Each number is 128 + 32 x the weight over its row's rms, rounded and kept within 0 to 255. Layers, rows and columns count from 0. Numbers have three digits each. The size before them is the row's rms in percent of the matrix's.

# up: layer 8 MLP up, 256x128, rms 0.319, rows 26-92, columns 64-127
# down: layer 8 MLP down (transposed), 256x128, rms 0.302, rows 26-92, columns 64-127
# gate: layer 8 MLP gate, 256x128, rms 0.312, rows 27-92, columns 64-127
up26 100:131097115092125110134121145135178122146115113145227135106132173128139108146153150184078169075154142155088080084124154198089103147118110155075112154168172193116143123116157122124120146101102130
down26 096:133113097111156143091229110135137063142105111140155128133176094154128039129203165120142133123151120118133122123150150047165135166111151154141103090128052145123139155101096131124121147095121139
gate27 093:137137136163092142091141115112131145121189130162100124119125155065146148169074082130142195185116178190095169159097165138098133187138111142081109149111141123101116126194100095133096132154104127
up27 095:092164109144145142189167193138111090112103105071130110130168084119163125151111127146131110115091103152164142137097194136117142118095149168160089160160133115159176122094166208092116116098139156
down27 093:136200092142160146135059117131204106143146112166124148072157114175122139122178184161131074120107086160117091129194150078069110122133100137132128116130166172174193134107074116127132145085106155
gate28 085:183152115122120105185179114130136126056146147123133119141117105130190096156153099112086132140099108141158109142123104144141066156143103096100083080110099105147087098126139090194150104104105114
up28 091:131171155130137083140116097133131122169142226171117082175111098139161095094162133117144169112117110118128063129128113157107111144156117116132128076137116105119121091094102156182123165153133121
down28 097:138126074120111111120148146188157085070151116055104068110117119226142068130142139143108127141115197114103123159184123099115148111155093063088149098168107105136157095077165086078142122152125155
gate29 096:160125107186154137163201120108128146145126089142148147138120138130129111185072108154116110157126155138166179082137112186142120144072165155141155119166123134152132099118119116082042116139151096
up29 095:110154153097119077113082120092110105081151102161079108138090163134132167128216164120103176114110105047131155151162111081143121160174166155102111147110144146068105081121134152102107092111130143
down29 095:141140137169156102139104122171171115120176149101202207109135090135122121086104076150129176093124125106185147122102071116107105122105139067158132165147076084152118113183119136099116171128144097
gate30 107:135144112105085165052138130147152125071092083108107167158151113140075129092171140148099091164134143148171218173151124041136145112139129091095095150182140121135178097115155104074138160107150098
up30 093:116120143126087116118136163172148087156112128126135125132116168097138134114182142143155150129160088178104093100127090091154135162091140158154097196154139144163119167097130166097156101102151127
down30 103:142119154125129136131112102165152166126126179122139116143080094109135176091153160110105132059144106135072095178116101089116185107135160110102100084110167052160095112116032150123167139139095108
gate31 118:108159123120118149119069146158140074078077167118111110115119128119149147111116112141126179150129119149080176155151166152137116132138161133109177150181119085126145131140072146112202104147160184
up31 108:212146125188177178143143182045070150174124098145164106104151147169174101148158064127116116141159088156083177145106112132172069108071124110140149123160159103164135132116138119093149099122114131
down31 105:133119129129123110101108061139183139095102157171076161149091142123069060133108168122137142160085141139159136130138163098096161058116137122128115171135145151128107095160126129172167100245134129
gate32 095:121169093123139162177107080129080152162104168145133076158070105079168158179152063143183177157104160128110119154130160154136080126088120138115138169126107069120097155168152143206145110046168090
up32 096:099107123136122126121132171130175094110111096130109118119091152137144119125146154065125125141147088099115213170156113109132140149181076091159139085234122148154147092120143130177116164146174124
down32 106:160136085138072133114122122075131131115172105105145080136130122140115104110128134183165146095089089096119120190143111082054136196090125088105160146153117138196099093163093122146122098213138124
gate33 107:132089060133124132163117132207120148169122142143151112075108123106192089070135121132151129146174146117203114132200162086145075133112179092140088138106131117099111171114201171139154099178074145
up33 107:101116091107138144104093122079136095085141105129140089109055109136156146202102113164158158131135244121142113119090095032111091145132110158143097206091103083121166165080125152119126173129087116
down33 103:165085147066134048115157128149147146112068127124098171088167103090167148170101178148144111107140097127118127124094161167098165189176136139119134138123121095117122130171093146175134167152141118
gate34 094:137123159175061121145149120094189120123116076152169100125114105110137129138121106151134123106115164108130144158126124108173175150171126134132142102162099106098111109107153073088172136184131130
up34 096:156132100125160183114128189122088150158121175115082096129144144135150158162034075122132153153135076083118155157123077170164120151086145088156150149071117099158182086154133146143119148093117136
down34 099:082124150104102092154210086170128143167114134120081110108111088116111213120082121154127116216126138078133103129094082110156091102089130108091153135132138156161123146106149139159147060100157169
gate35 099:148134163134162097135103157108082096079186132081160206068198153134123091138133092080116142147187159121134118099116127154187117142099103163136098146095180177085178105058144058088124171088095122
up35 100:155096148074182112151073088134108044123111127127139114148106108139179141130100170123109123130078108148165108148077151152147148117105106136095159136125160155188138159123191170123131112107139138
down35 097:117128132083106151145032092185104116134147142087165124187158123133051101148127167141073127147119134151111181126128106134129092118133180117050102141115138160106086147122153140149091148178153155
gate36 100:158177175119092141106098097171091183105121119117162095118176160083118185107149132175060110129187190061141131078150116117141135139081157190110145124117114146088147138123181138096166144101127194
up36 096:132127135135142131137122103129116108120088125190108141115094072114119168056111167121138132116096179165088164077075137082137090127167146129130086112105152114117113118104139135110172145117145096
down36 100:138152126162132147156071169093169128108119142153096091091167092121157124143097105127115104102207102079208091098128137133161136182149117150124165139090104161123085119069191075115189134155102155
gate37 102:101171137119107161162147158125150117060197093151124198157184164102152169167158141122084107075146137160133152156145090126174137158147131157074104181122060117104195115149177122132114138128121146
up37 102:132170172147137161101147114100130086186155086121101147134164116117137166161115149115121132106181108107055191093145080077123086134087115103130036162113188130129097105132135097097135054135096120
down37 099:094153111109124141161163135188078140124090054163153074138117168118124101116205131103132135078188118131084188112148155128168097095116161143120059117071133112117086123059140128107104103162152153
gate38 103:119118148069120150127101140127143146156121090167062147168098123160182084114115109178153133098163178116186148172089136153115123114150168125161159120156129141124126057123166140137186072182134092
up38 104:075138138145150113117143151119093117123146126146155147076174056164025137127090184106111154139172160128141081098137152143156165171069077126067071129167111115195131088141162098109122194128152072
down38 107:158165148120179096100120122141118138134113110128115116137126181162104149122085130164126121129159124166156103123174118109068101046160148110082058146188095120210132121161168129094084083109121149
gate39 099:187119165115106096155183150159066135118089137137052102067137145118139056132106110133118106198106152172107146102122172158120093073112154161086117100109156100114095120162096119189193080119160088
up39 098:064095109136081174065150158171094131164057147117122155108147106148138119184100142115128112152124107119118141176157136147117077095109122180033186063143080134151125117109087154163106180111074105
down39 097:095072161200162072195069065167156123070141131099114104125123118169156134114181143139137072085166131148090134148141104175084105125100128084161097181147129126139112163135160130116093117139104199
gate40 100:098120081089106125141114170187122171126145143149101122098087168110153146126151163142088110132108076103129169109175140120071141172092150076155173118168106098101152153152134178112133112146102108
up40 099:144121069073102149138116166124085108088121103150118108134154141118145099126106122124122151120154121088099145069130142121185160148118111060148108130034116131112131168109121131154132198120130126
down40 101:113085144125115147069145157158105085102109099135144113085176146110084157096111098145149077107106090131197119070199140074082173125123157155151113134142149163136106113092129204180139177203165145
gate41 108:091061113114170137140179140086094075120086163082140159142114098121130111081121180131107135146161052125142080167138147079147109097144135083105163132136125066108160125209121128168166137117131098
up41 106:104139112165102120139150081105144113120135135146184142133100176161095091073139106072075160079106118087112120130135102157114141152188112136164166137100157119146104190075119091150095191148129144
down41 102:096123124150124104102160141146122122140119107123092159165121116156143193100116116097108131116173134146102146126104157123109212135154182144157144113104157204107126154100136126145149171122142091
gate42 109:178133136160193087160120169101141137173163076172133117137056147156133134090116105155148139126114153155087075098086116149127044081103162120159098066143164130144116151108119151125090087153124052
up42 102:134101129164117154102157110165194186070178133053107103119126095068202114118179152122149129107145121148067132128168157165122188114115155075117173145097140136143156177150120165165139080118112166
down42 094:158085135115113127191084056080086148148137134125142161082112124154115119156108102130099120157131124174138097107136149108112076108149097146111072090176126177103151112155126093141125156162133086
gate43 088:117134093141134139140201044111112167102146141155149141115198122119134139099155107162090149118128137154139122129095097161113064158111136143082172098094081121169132065195153094095105055098144129
up43 091:097158179175151103138082145156104059098131104146155078147123059160183119164111141164121151177107149080141139171144180075094137113082170077172123148150137167120092101130164143096100138179135144
down43 090:160102109102129135127195113146096119101185138058149184082099099114140111129170165140115125124089163160142150156179191129204163159117183170132110116071110107093110094091145096100113143119106092
gate44 105:123133133129150098058080191126106103137167182171115143156078138155138184155097123102087156128140079121098132144135105166076128120113144150111101120171113114176147072112113155106071152062073120
up44 102:082105220104167139142131078144124123145091132107071122191137133108125106205107093096117136122189137104146150132089144126163167104167139125121127114189140110122163113158097081108120126147140155
down44 105:147204085080159120134075108088121092145134087142156103149122159143156126106139153118159163141118080128062162157141134077209201145127204119139142151130101160125178175147151106119132132107056105
gate45 096:097094088095158150128120123135108090060142134144134152104106128086128118144104156114133153101116094139119086146133151038118128136177131115115097147112062150154095150187130157131092077126127082
up45 103:098148174122167125146175086139178101165098122103184177132135102135099088110180151117070101124184155122138116116175090130118181145110193172118087130183120168129176158098080108098085121111111160
down45 101:164096121117162111101094055139155116126117162147132160126100105132119110092128124130093143099101173134158131126080087158094160102117175125157118132132108156130134094161169097135188137185092129
gate46 097:109096172125135131134190119141111146091196108074113154089220140133091130167145108181147157119136153102137071120150115142187110128146060175098116126091105151134125130138166101098124131078086152
up46 109:066121106142159158125114181124184204133099128153178140152121085138119134106092161178117068110133099166108139143134142121123164150120112095088177113108146216071104126177127144144134085167144112
down46 104:132120160124131144113131093114094165148096128131162192146112112140148150146128083133053106159153175139099134113148073156111138195072188165087139164140109104060122115086150078174101126137133141
gate47 099:143124089120126115119153100084149148112161108156129159037194131106121128157152108137134127114101166123175113119083120096095122110124074106107139124140156105087078134107177196126163137166148078
up47 101:124069093158147129126215136096099140092119114166117139070143078054172154131151130131154105125163143137152157133129115173105152100102124129162118198178110117160202130090163122154168098134083145
down47 100:155135148065110080116142107086085123155117160110133092141088158130049143071108116139133138133087104101171159103115140077127153123162152151104098124128114096125119114117072159116101137097161146
gate48 090:115134132119131123138151166080081211078145149138044149074143117164102136195117102142002078103112128077122112105141113166154076101175111166122079138115111073107119094110141153124094136108135104
up48 100:139125133151142139119161090114122128143152192120210073138116084150161115118134132130126090094119123166093085137180140139132134159192109200166127186063164136182061151132130034155124141145107089
down48 105:148149192111101081129155090127190197130093189150139107137146130197158166112124073113107089163136125114209172181129133090116093104075129119137146137079123129054123127123149139150109134137099145
gate49 088:130110121155124122129138130127152095189120159174119143177151114176114165119141137107090154156159159167141185112079124179149136135204100167125096160107061187092089133095139146135150119162077119
up49 100:094114144087098103139184110119133166120157095093133101124132126150212108100136178094135116153061086063086078143146134150124089141137106095141145089143195118178137140177122066095081139167100133
down49 105:121171131112099117090092114129126170134149068114138148181228128122124128107104114127102114101091144151131129134162086116150131156131106054105136144166056132141128185135099167093090117150165129
gate50 095:104131139124130151147176125097146231102140123094181099082142080139125111121111090106156131101134190113145116108146090138103106154067135163106115049093182083086117109143156163114117165150180075
up50 105:132158089120044121139105131163170133151141148122120071112127114120064135167117150174077072135176066143131100162104116068149133145154147159123147125137065153095179099142063127182082133093091163
down50 103:115105077144148107116132151150114093171160134118184149199112108115150125096102111119223149146087127070124066133091160110144122215121144144138084130141167185151111143119118136080116170192083079
gate51 112:082109156152185087149099169156145179178106101151134091181141090164131125082181097103148139092189138104148160198174139039084161130142155122141181133148096130071143151111110141142171097079102114
up51 107:109106182075112131113169128138140156105178093137119101190176097154119135083138150149182131140108140177154133142128176155131133206110143136109186156124092117168103156112074141153151090128120113
down51 108:102114171099134145158118196152152145162141170140152203064090173145137160094136144114099161137094099143182135124117103134099107090109083102125068117131154104197096167152123115091120131127137152
gate52 107:176089142126106081151122171097141095108172146181085140113155168118160164071108127139142134082138148163152164124165185127114105182125190127142162143147095116086164133094130150120110120167158129
up52 100:091119113089147153172138169132117102150163148101162133149159161157177094145166110061129098048116112122164141130148181146133130075109143142059122102152047107167135092059176099125133086125107098
down52 102:142104144124087150142098097117140128088113128109139169143166177141144155205159105135163125125176063070122071138099116130061097101124103144134156087143135145149114127160095106151160124108144143
gate53 089:137144133107107116100101058116158209109091076126140084138173101072119200059126140155145119101093127140151170147137130145111142101155113091097157138042127083141143146138111137121096069110155161
up53 093:156114095076162135113152164094091151148093074070120124080139098123105207126123103071127106123110142118172170143114145139124198126117131149121095156141121128141187125123135138163162069155101106
down53 092:101141112156154080137097163086161159128098127088137104144073111150130136169153119149139129161100071147168062154103102145041142089148203111131140098082152117088086095106113131115161124104161152
gate54 090:141194153087141109164128090162092129121091110116093086118156088133171111087131080165128077133130162124141162122166133091137097108086116171084143119056095145137170136024136180131178166088112093
up54 097:103145089153071164141123165153114165088109107131055090149132139093130097105115153127170158106124120135115112162070072076130132160123139167155113109058151160088112209113159148145173195119113082
down54 094:069168097098149136084157170096115095126098095135171152133158140151126145070143112123151071074046106145086159141148185095147152202086134096076235120098125140166096133166130079127149112145144159
gate55 099:067091195136109085143142157136123133068193195122092078153115152125102168092084128166107128168106104139108096113107127051181127106106094112146156137176157162163103121098156167119099119078140083
up55 104:169132051175134134170123065098149116119073131151095149065150071125112059163174230104165177128156143111154183121143166155117122125085141136117067143157139124143189162182092129150091124076148149
down55 103:168169111085104171115106106119132152148152134171081217077179081089118083135157171154163091097086085073150140142090088111163119128102109175123113115142122155103067095115139155130149105097077124
gate56 099:194137127101106133145084088157112118091179081156160061110113162120108163103125122120139148116093030119091061092184068121080109108114049105147141106080171127078109104081114172112100125095095127
up56 091:078080095223190204102135104134146170122168102113117113090146065080133165159123082103157090125117157156176164103117143137114116167102117133137124187139144082100104140120141098187156113130137125
down56 098:146128104124105128119153185129087137104127135103136145126117202077136120165112144183131167158115179115109202160098144152182149155115052131171111102116113160092132076068146127105098116161190154
gate57 101:065123133171186123169150115094124150130104081085100138134164196121083234145056218082069118166156131151148154084116070116126098167157148133092146100186157146129128134097169172189085131149125142
up57 090:062139117166113144144116168107148116174133146107130152119081164173150138112151104081197096144104159186161102123066182143094138146139087135100146092118128127096186139113106118179111108161109148
down57 100:119116067105137132134105184179130139110091105165164073146085155122104171141156193139123168126084148163185114097156137136178155101129122138134154101107158110136146149099136179196068126070153112
gate58 104:148084133116175143153122104064157118126092052183149083153142131121104112150145154121132139122052135134165078102067117084124063120088136082176144095143134120113156176120185051067128158124143135
up58 099:135228134082099115088158089075078088132081127072116134135112173161157130064108148133102138104166106114151078053137059134164115137105101197125212118164114139171092189103131150115143098147161171
down58 100:132112145183058162148095155145122145194148130127121095148099146132113063131155105090168129121129118122087138038144141085095091108155151108145182104144094140105143137134141172077169189080143111
gate59 099:138163151143087113103127118115177162130068124158139134138130099123089143095091106113076188181176126096169106125208093136098088095110084090149129144086147111144089133142124148165147114119129114
up59 097:133119117143093110131165142145109125126109187146109147128134109174086127182137178087127119049102140177099109120080140115164099082137115116093169107063183128113180109089101102142111167077131127
down59 095:156140119132100128105081072168134157067095138079087107161172150074133178078124121124062101106144165089161162122084104093097103186136145100091108110184129124145169112165165140142087135045083109
gate60 099:143095121136073096175154080148133148105162099179095140171083087141176109084197133079109106129163128158149195149173174122138133119101136152092140125165181179097136130115147165115109058183160112
up60 104:106078140137138123127121162176117105102113172115112079127124102142142138079152130116152130059089069111138167176122140131137191143119099133023083098131144154174111184135152090141134119168071102
down60 098:108117106139189140115112098151124169209104179092189099175152103125206114133092115138108150129108128165150122132077092155114139026107143147154133173058108115112097091127122162162146069113125123
gate61 109:122097106102178084149094102085127128126110117152121100142089106178140147034127187100094145122130134120108084099121088120047069113146077000109129088118178098137090143178123176125112123147123114
up61 104:129120099122108120142126136104103129148101128102166078102146131156156159106163117125068128115167146060114084072086155083104123065096142093162178126129100099122100141111133187171108192132146125
down61 104:167170093142144105071154096138159076153135144152090077149166124165139092090103095108138149131131084092151162154149152166139134146118122117162186167106119100104125163151170222120116140043152116
gate62 107:160125152141079104155104109107115110117155116088140108126128165219104135116130140150129111140131135153141114152175086216150119124127092162085112140162165143044195108150117139130097103123098196
up62 097:135125109121132140103163121173076168150136142089107110169140151138118155108113095122094123109135174116106126109056106114101201124117159138100112111147152109136166111146178132154132169046155061
down62 099:172111141137155101135147110139174137095156159101107117136118088149173134117087160113149164155107179113152114152133091096068178144100042159132195150146157129154163045185094116156146104105159135
gate63 091:111131190151112085068124090064136154202149122126090150114076093160123157178114075175113171124152208185125134155126094157050097118092156110105153199121092114143165120132099121122150153114112142
up63 087:101120208159118092082101099089083149133105172175088096138102074126085179148109088125109159155105164153092122125122134225042133138172161137129108194121082165126120120145137145079113123132130116
down63 092:125109117187129140122150102100105094132107140119114165150146132096025089169102088122132157162163089084150166144180182086115144079131130072139157115152187116127144122078154170145119077116185161
gate64 090:219113139086124086096138111135189132080152082157086125139120132113113118085101122117159134087062126121143123131161103100126125158023145133114108099024130171150059113149126152072077080112140107
up64 093:095123148142116180157122167165140114111081123118138139143060154144117177094110136144161155083161121102063126100131083184165140109069129153180174119126103077112113126141071091131172127110122137
down64 092:083091166154160091135159173118120119117081137132170144170077157095176174144100150192120078146117083137097178127103137160146150117111119104140131139147155111094154131156114195121190118020085125
gate65 102:114137143071177128169102083081157117070158135102077099153161146159100167146165165110086154131109150153106117126091118063110133195147132136151125118175100158162146166182169134099159084112104102
up65 096:143116124091124140159106173147123088146149129112111161099117101089145087139059110129110056151141132189095126123150107215097145103172133065134131168134106115144178155125046109127055118155117129
down65 103:108105171148197150127153117157159113150126139121065062130134075104133061090120190147163134177155092126090123093104196131120136165099088124071099109138076195099141138106131119115066106133124201
gate66 100:120107191148109149157063199155112134117085105106093102107112151104112123121123131187057175152119144114079140140140084113094096132113087171095139123164107171107116115133181148138129122112115129
up66 110:096129158138128154139122122111154116125157151132146156055105181140178170127061136072087128188161111143150121195098098135101081150062144070071182088097142083136143143141123129128101166183122096
down66 109:114113156083139179138042149108109133129132119148107112097182178152101143138120123104111131168141124107119129156176113156151113115159128166104201094093142111090082147128156166112122162109079181
gate67 099:164132143090145164176182139091135151115192133145139157068079129141129116163146126101140199166142102094123083105168112101123056112128171094060136120123103120045113100114206138130123189141097088
up67 105:151134194079077129110109175094149154122178185128163127080153152091064144129141095089112148084118154157080079070118063116105078066119037087143118146097147105084135176144187143138093141131154128
down67 106:132167125168119127102155142116084038129133123140121135133131144062131120086089150145117132144141101156156122158113122190064130122133143166096144127173142120101121070182064158194134148053157133
gate68 094:170100172072161140079139156195046100071088163112142116119118172145122149105129162137159111155150084160125111156205156136118095087098117151135125094146142114100126147144092120105139150090132098
up68 103:118121154129194134104144137143133138160148145149161161136181150138155113137105170141118184132154179104113069169102074170065092110147131098144113104164149037186157184141074167133135126073177181
down68 094:086108119145154167118156157140154085126163121201118118196111065162072130089110048150111090150147147130160159186149091142197151147118121134116121162125128106089090115135197119123167151084098031
gate69 094:123106129137108161122108108172133199095149107110139109144112141121139084159144124197164072156157135110154075138159146113097172096148143150098089193092162165116195115085155189051146138151157140
up69 098:089159139127103118148096105078092108084149087080126147153165140192158128132163119187181089117159127179156131175131098167155128130133126074148141126167091088154127134144119097106143102118193162
down69 097:150117126144170138134173116176125121136160113185162098095171103140106082118135107093131135141144131098123152124186137088134139123201116108086147109158120143090123118169136157103152141076164134
gate70 102:108150216148081106113167146149095155093099111146178087194133147175094160139136121177088109151096169134138105136162132128076125154165107149112147184159127147105080138080117114055175163092191135
up70 104:150110082113103127145155145133172117148080147124191140176137156095146128092121162168124122094131121152162138179095089085103123118097174113174126116078143135185191101156094121135023108124142106
down70 104:128094158155093151136053092117105109092218151099130124124129140103196183122122069146140132121113170150101110125154127109096076121112111104114107104076147128118129112117147109102100148153103130
gate71 101:145146146113164158090117091129139176100102112085086148089131189128132076111093190108130125097142063175175132098147164094126118195103197116196092107118112072130120161108154097146103132114154093
up71 099:147171117137097060127104126179133142105116124179173141162154101161163152154141121117143069084090191111168146149107094148080099089093128135119066114086203097081157080182123161126114144129106120
down71 099:103082157218160128120148167150088169110109085111079113142130113111074152080103141109150091121123112128121147135112129162195077096121093155139109165137121128127054132141132127118126130141197121
gate72 104:129123087108127136113086143125086112114136171053141129124148092157085092122151075113166125192160139123151117100128180080123207126101100163155124102178138118091206039096171170129180097119106138
up72 107:107164096177136142125139159066159131141087139124186137154101138119109102122158148140161129098102198114085117111103147109158105126121172090154134203127127144138170166154105108122153089108118158
down72 095:091139195150131100144114151180110093102084123102079080121106110120081142116182139141113100123175077125124153107162182174145192106092121120091129108150080131150102067077100149140073110158173130
gate73 094:135063135150100119202148157148147108116149118149182105115129109125139048106135108228127210145180117154092127072131121157098135214110164116129135120083082165127087132173125091106124149120143167
up73 094:178141182114163083155174075092104135102124132091178189087201183082120099179121089198151078144132130121101088134104113150099095165160104164074139176150136123139110156140113113114153180091091079
down73 098:138084131129117138186071167100080155133063175112106178081064134121143123129137107154159130133130080129129160083127116131165123121148121084131124130074154130132105140114120155107101095103098155
gate74 102:186105129121173127122143117110110212128143164150145088077137165135077138105101114143151120123168137089125117120085156083135186107146152085115095110144163149164197182161154152125143166122082123
up74 109:037170158161128119111100096124151094193110145080104130151124085097178135145192119134151119154105162142130137157191100101138095068069098139162109175084086183102093136101090159103091156139144099
down74 102:116144185184195133140108151089147165081131159092086139234159090091127166135127110073113132079116090119138109153074210124132119155142176125173119090162074132141116098113081170118133150077156131
gate75 105:173107152169096078148103127099097163123114138153132154181107160144135140067182102151147129160123167140122122156120103116153179137132120071143073097164099159141143156133108133081136057105175124
up75 099:101056113179142139129127071135105079102124180106183105145101100130087136067105150114116148107121077129146092171121108111151069164124126175064179146042112145133100133072127151183154153109060102
down75 095:120140165120122153114212165115115164140204158111084138102201141124142090135151137134124074083169109130237027120125068128139096126182154119142138072161141163167157126173119096125103136149124138
gate76 098:166139111139121122170091123095126159131100105148110116118071090171108099075185092117131128133171133183175122144136124151137166062173132127111122145158120078098141122179137170133019120152078132
up76 099:118104116112134125157103108170152077180103169149098123140137156097143134110170154090118113166133101195216133112129129178118169146082080106109139151113105111154130028162065093168145111144151149
down76 099:057141148121123142143174128190181143100077141110111067164091073098157154124141082126154144156143195104172133135153119168157071134154086104132086092115124130155112156090136193147205097163127132
gate77 098:161102140143183123169177140170104119200164063173081146118112144197149170078170127134130096144149098155107147130178084121099179086148132162119134129107085136130157178117134098091084134118081099
up77 102:169103149114142177178192109184080096145121102127091138134128184169138133125161128071142085128165103132191102101115087148158115145126143138132193116124104078081154138132118139097110150112109131
down77 101:092173128105201115144137101166121064088094045123121122108119119111156120124135110113151092115128119097163107147124078110128121071108135161111144109089122129155114165131087109142122152255090116
gate78 100:112158085058138182069134151136121104105166101159136128171156099157140185161109131134149142107104115175187198132135123118105145168140141113076100078134162161168170092147183115090156095134148142
up78 094:146085175094096115123106087120156146105187144155129123050086109113126134102158147103151113156105112094144115088102144116103105173121100137116088227117130117075116179134126100132088087116144159
down78 097:121149122071158140091062128111176135094162112061069095103160100115149150151132135124113170186124134087156137096189135078131114118125127089098098129143134119151117100118121083155147087025144119
gate79 099:168160141112172158219142098139117138106112112135092143092080064109145120114090087110128125169179127122128170109099175081140030131109126121129092117130136123094103133112180085115117042177107163
up79 101:117058194159131150096136119120062137077136084155120120137117161174085076097118107051138130141158169162130106086140117093134095119105081036095160141084125100121143104134127109200162124100089086
down79 101:140175148150121161091179153145137097149127122219098128206098185107117102177136062084116094129170134146142104126097172148115107126095124128102171091173131175140102139167171113147143159098141111
gate80 101:160116122111094134121121099126153124146176153120138128144154199127116137129144151128129183105172168140115139100112151147144065088159130114125089126142146175152133091139141155207128063111162067
up80 104:125120148166116126172128160131131155130122086133131150058183140166153126067130113145089181155076135102136161122093133164206174134119130110112097152180126102091111102111110160103124144092149146
down80 096:139132036153099089119135125116102121148088164122114080155151115137163076101090174160144111133097172185117131107107125168036130145128184101129094185113149095127090115154162168064184090172105076
gate81 099:095116138140136137140078097099108137073148164089152107101126156175134165099146144082143130159117068131099078106121119114053119072062052107124104075132103114109096178145148139141165152143130092
up81 097:135138159068155111126118084134079128142125082126085159090102121118190123140113164131083174094248152150173179152114106156116109074162123143178137097154167125170095150154126184142101118128122109
down81 103:118126143088108096121168116090104090113164148208115124117132150141132127103099107138117176149125161141088155113105162153133156128133075160129185088110185135110113150088137184115128157092141098
gate82 094:108186112156063169156121160157155120146084145128116107128126175072161139121096164115063142125194110098138140103125184128153190103147090045074139167105189129108168090098149100124126114089093166
up82 098:083087122131155129070137182071086121121160103152118145150119101136060149145137161162169132104148179135119149100178133114141157141105171110070118117150164147185138130106164121128132109205105169
down82 100:156131135127129075116154166081106129103149112114160103155121137183121144160153146169176187195084194131083127139135060067106111094099132105142115141060073140158192126082123141071131131159134132
gate83 099:176157148141074120158132127086128148176160137119140096123110070101189148185182113195114105086195150186105157051099116119182093079158095103093120124134140097132114153081111150112108120141148167
up83 098:098153112120105171147099139149135196144198115167126073075137127089173190138118090117166177074096121139084099166105101143126134147090125095104103116156144137166163125144135124096150157144098134
down83 102:158112138130017120145107082090129129194112142059131094101109135097132119115116173152171076118153163079151146122126101171142155086126136190093156137099060153188064162134159124105151103120104170
gate84 102:171158178094129141075084128125124163077186154161184088147157114173223125139126163159129074083108139165103113128128129153134136127173119094074110124203093137153155167162156128116118091123184025
up84 106:123152148178139121153161157217110151182122123144099158143141101141138183120159148125065121117129077158086110140165112125175177137095100168134120132157126168156120138190165155120155133108158075
down84 102:135101108156136138106126080147120151100105083076137152125089150126193081155159144085087191100192130122182151185090106157068160107095106085121141086097121133152138169180133149116127127201157172
gate85 103:096123178138162148145106141056065118087133181157107137170109149137129120106108085152095193126136132068126072132140083141058189170117124116137099075124168169153102135102131076084138119108136165
up85 100:121110075107122120128115128174158107113141126167171136147149094138150112164184159109061059119121065070079118126121143123150115109164129103155154105163116124127161108119099201093129143134139177
down85 102:133120075158168128108154140081147156179122118134127200099145157156164125153071140143105191128112201148138158103114139115196161071123128159084143133091105091115085158133189121160087121147093135
gate86 103:182158177145049106096106112157106104193136150095155120126153078163083158112109078159138123176110124137169115148144136125121156100144170155134128178144088182174179130127159140112141113097098165
up86 104:176105127156083120145087156187127151174122121080144152107169089095127141104101132102083135207206086104134178151125128100147111163127165137160096099179144117144119145108147098067166152128140158
down86 106:116128149181149105108183128156127103087103098099088136137121110152120118144106151123129097123170093151083077159202028126078145085122144125139131049175137154169111109153083144121133142109140122
gate87 103:102112153090075138100076130140160084097069063152148161177135119159090157086135157135103095114181107094147082147153086083138077124156217145147137182159118088100090125079129155151108161124105112
up87 099:156127130121119146189147119126091135129126053100129094105116124149159113106120173145102075139064116123133164113153121117073128202124194125166068097191162095121146137167123109144135078153146077
down87 101:116135095104092173124126131142162058072129159067065107147148095162110112119055157140124124128106131132101098150049082168144146124125136147120140127048140116099156143107093177155132154129157076
gate88 093:096155171166124081129120087089118177130142082161117111140130113119144176111122116135110163124108171106130165137089102148095142098135159187086152100116142136184108095089145137072189053145122144
up88 097:180126104126119108121131157064129172130097076161149117103177187172085157112141151128090178125094096154110171183134156139095120162150142152128105058088187140160115081159168104126110086122129185
down88 097:177057159122049130083122109107105170124099148194179202114121106134148110129147033142130131180135075096126107135138176116086146155187135169081147138089118124139162159107142122151125158191159125
gate89 105:119115106138168091129071049171126101112131141124118169112123051128115135077166151117129170148171153128160149152171090181071202083096153132164199130095140117083142178080179128134162125126089187
up89 103:079110136169142127159144167137142155161127085130169077112108162167165125044085162145149100118101145096104142100105115135117143131141130148164121131077125128043122159118193091112127115120152099
down89 101:103131149149193087166122130083097130125093088126145143151141113187069176129135091108125132112121114072121178105151131120105076155146109138118081118114094121141147058125093112126149144187093146
gate90 104:113155226101135134109130207105162153158161128174133148155130094137097135075150094169112175106142123107132167168131113048101087109151120161127163144174157110101123084022121121140105059119172108
up90 098:115137074125108131092136137163109113125129109075114120129118123105106159189150131097171137150122122151143097091198154198141128102059146140090087077082082118148180120144158121106122153129168195
down90 098:131168117114074123127141174210128058114053109131104126121109111142141136163111104139157150092131157203095159147154112137176099127107175178138122118089149120109098086108114124148143149086113083
gate91 110:061124153117189101136127084156111108182112164165105114086155104145127086154122132107167099131196136161190148141129118152120085114139134184117174124165063145114117136153085166139117099116069183
up91 103:093155083112172143136123139053111147172111090194084095082114068103145086117120130119110196134161094145091101150127118146125171135127124118130142130096156139147162182083053109126111181175131155
down91 104:112111107135136150136102122094191171165187099161118142107120145079047157110133129196133203138181106163112160148122054111136150169133128130120143133110123132055145071087151115103161173102153109
gate92 095:123141117156134131109111117085098106145098112157118085137184162093135113145073093100080185062124151097115129170138126165074126097144115106128120066111196128136082105163123088117130163021093124
up92 092:109119146131096159085134119158145123107082104191127151172133145176151085096047188127106051111163125149166131138141128161177134112176118131147176163124122183143124128122089155137131132163195165
down92 099:047156172081100102098149143126101112091076140186128110088162130134113131067088069146116152111125108104112148177127105174174071143135129202138114100169085163114093157108099116119113111054184132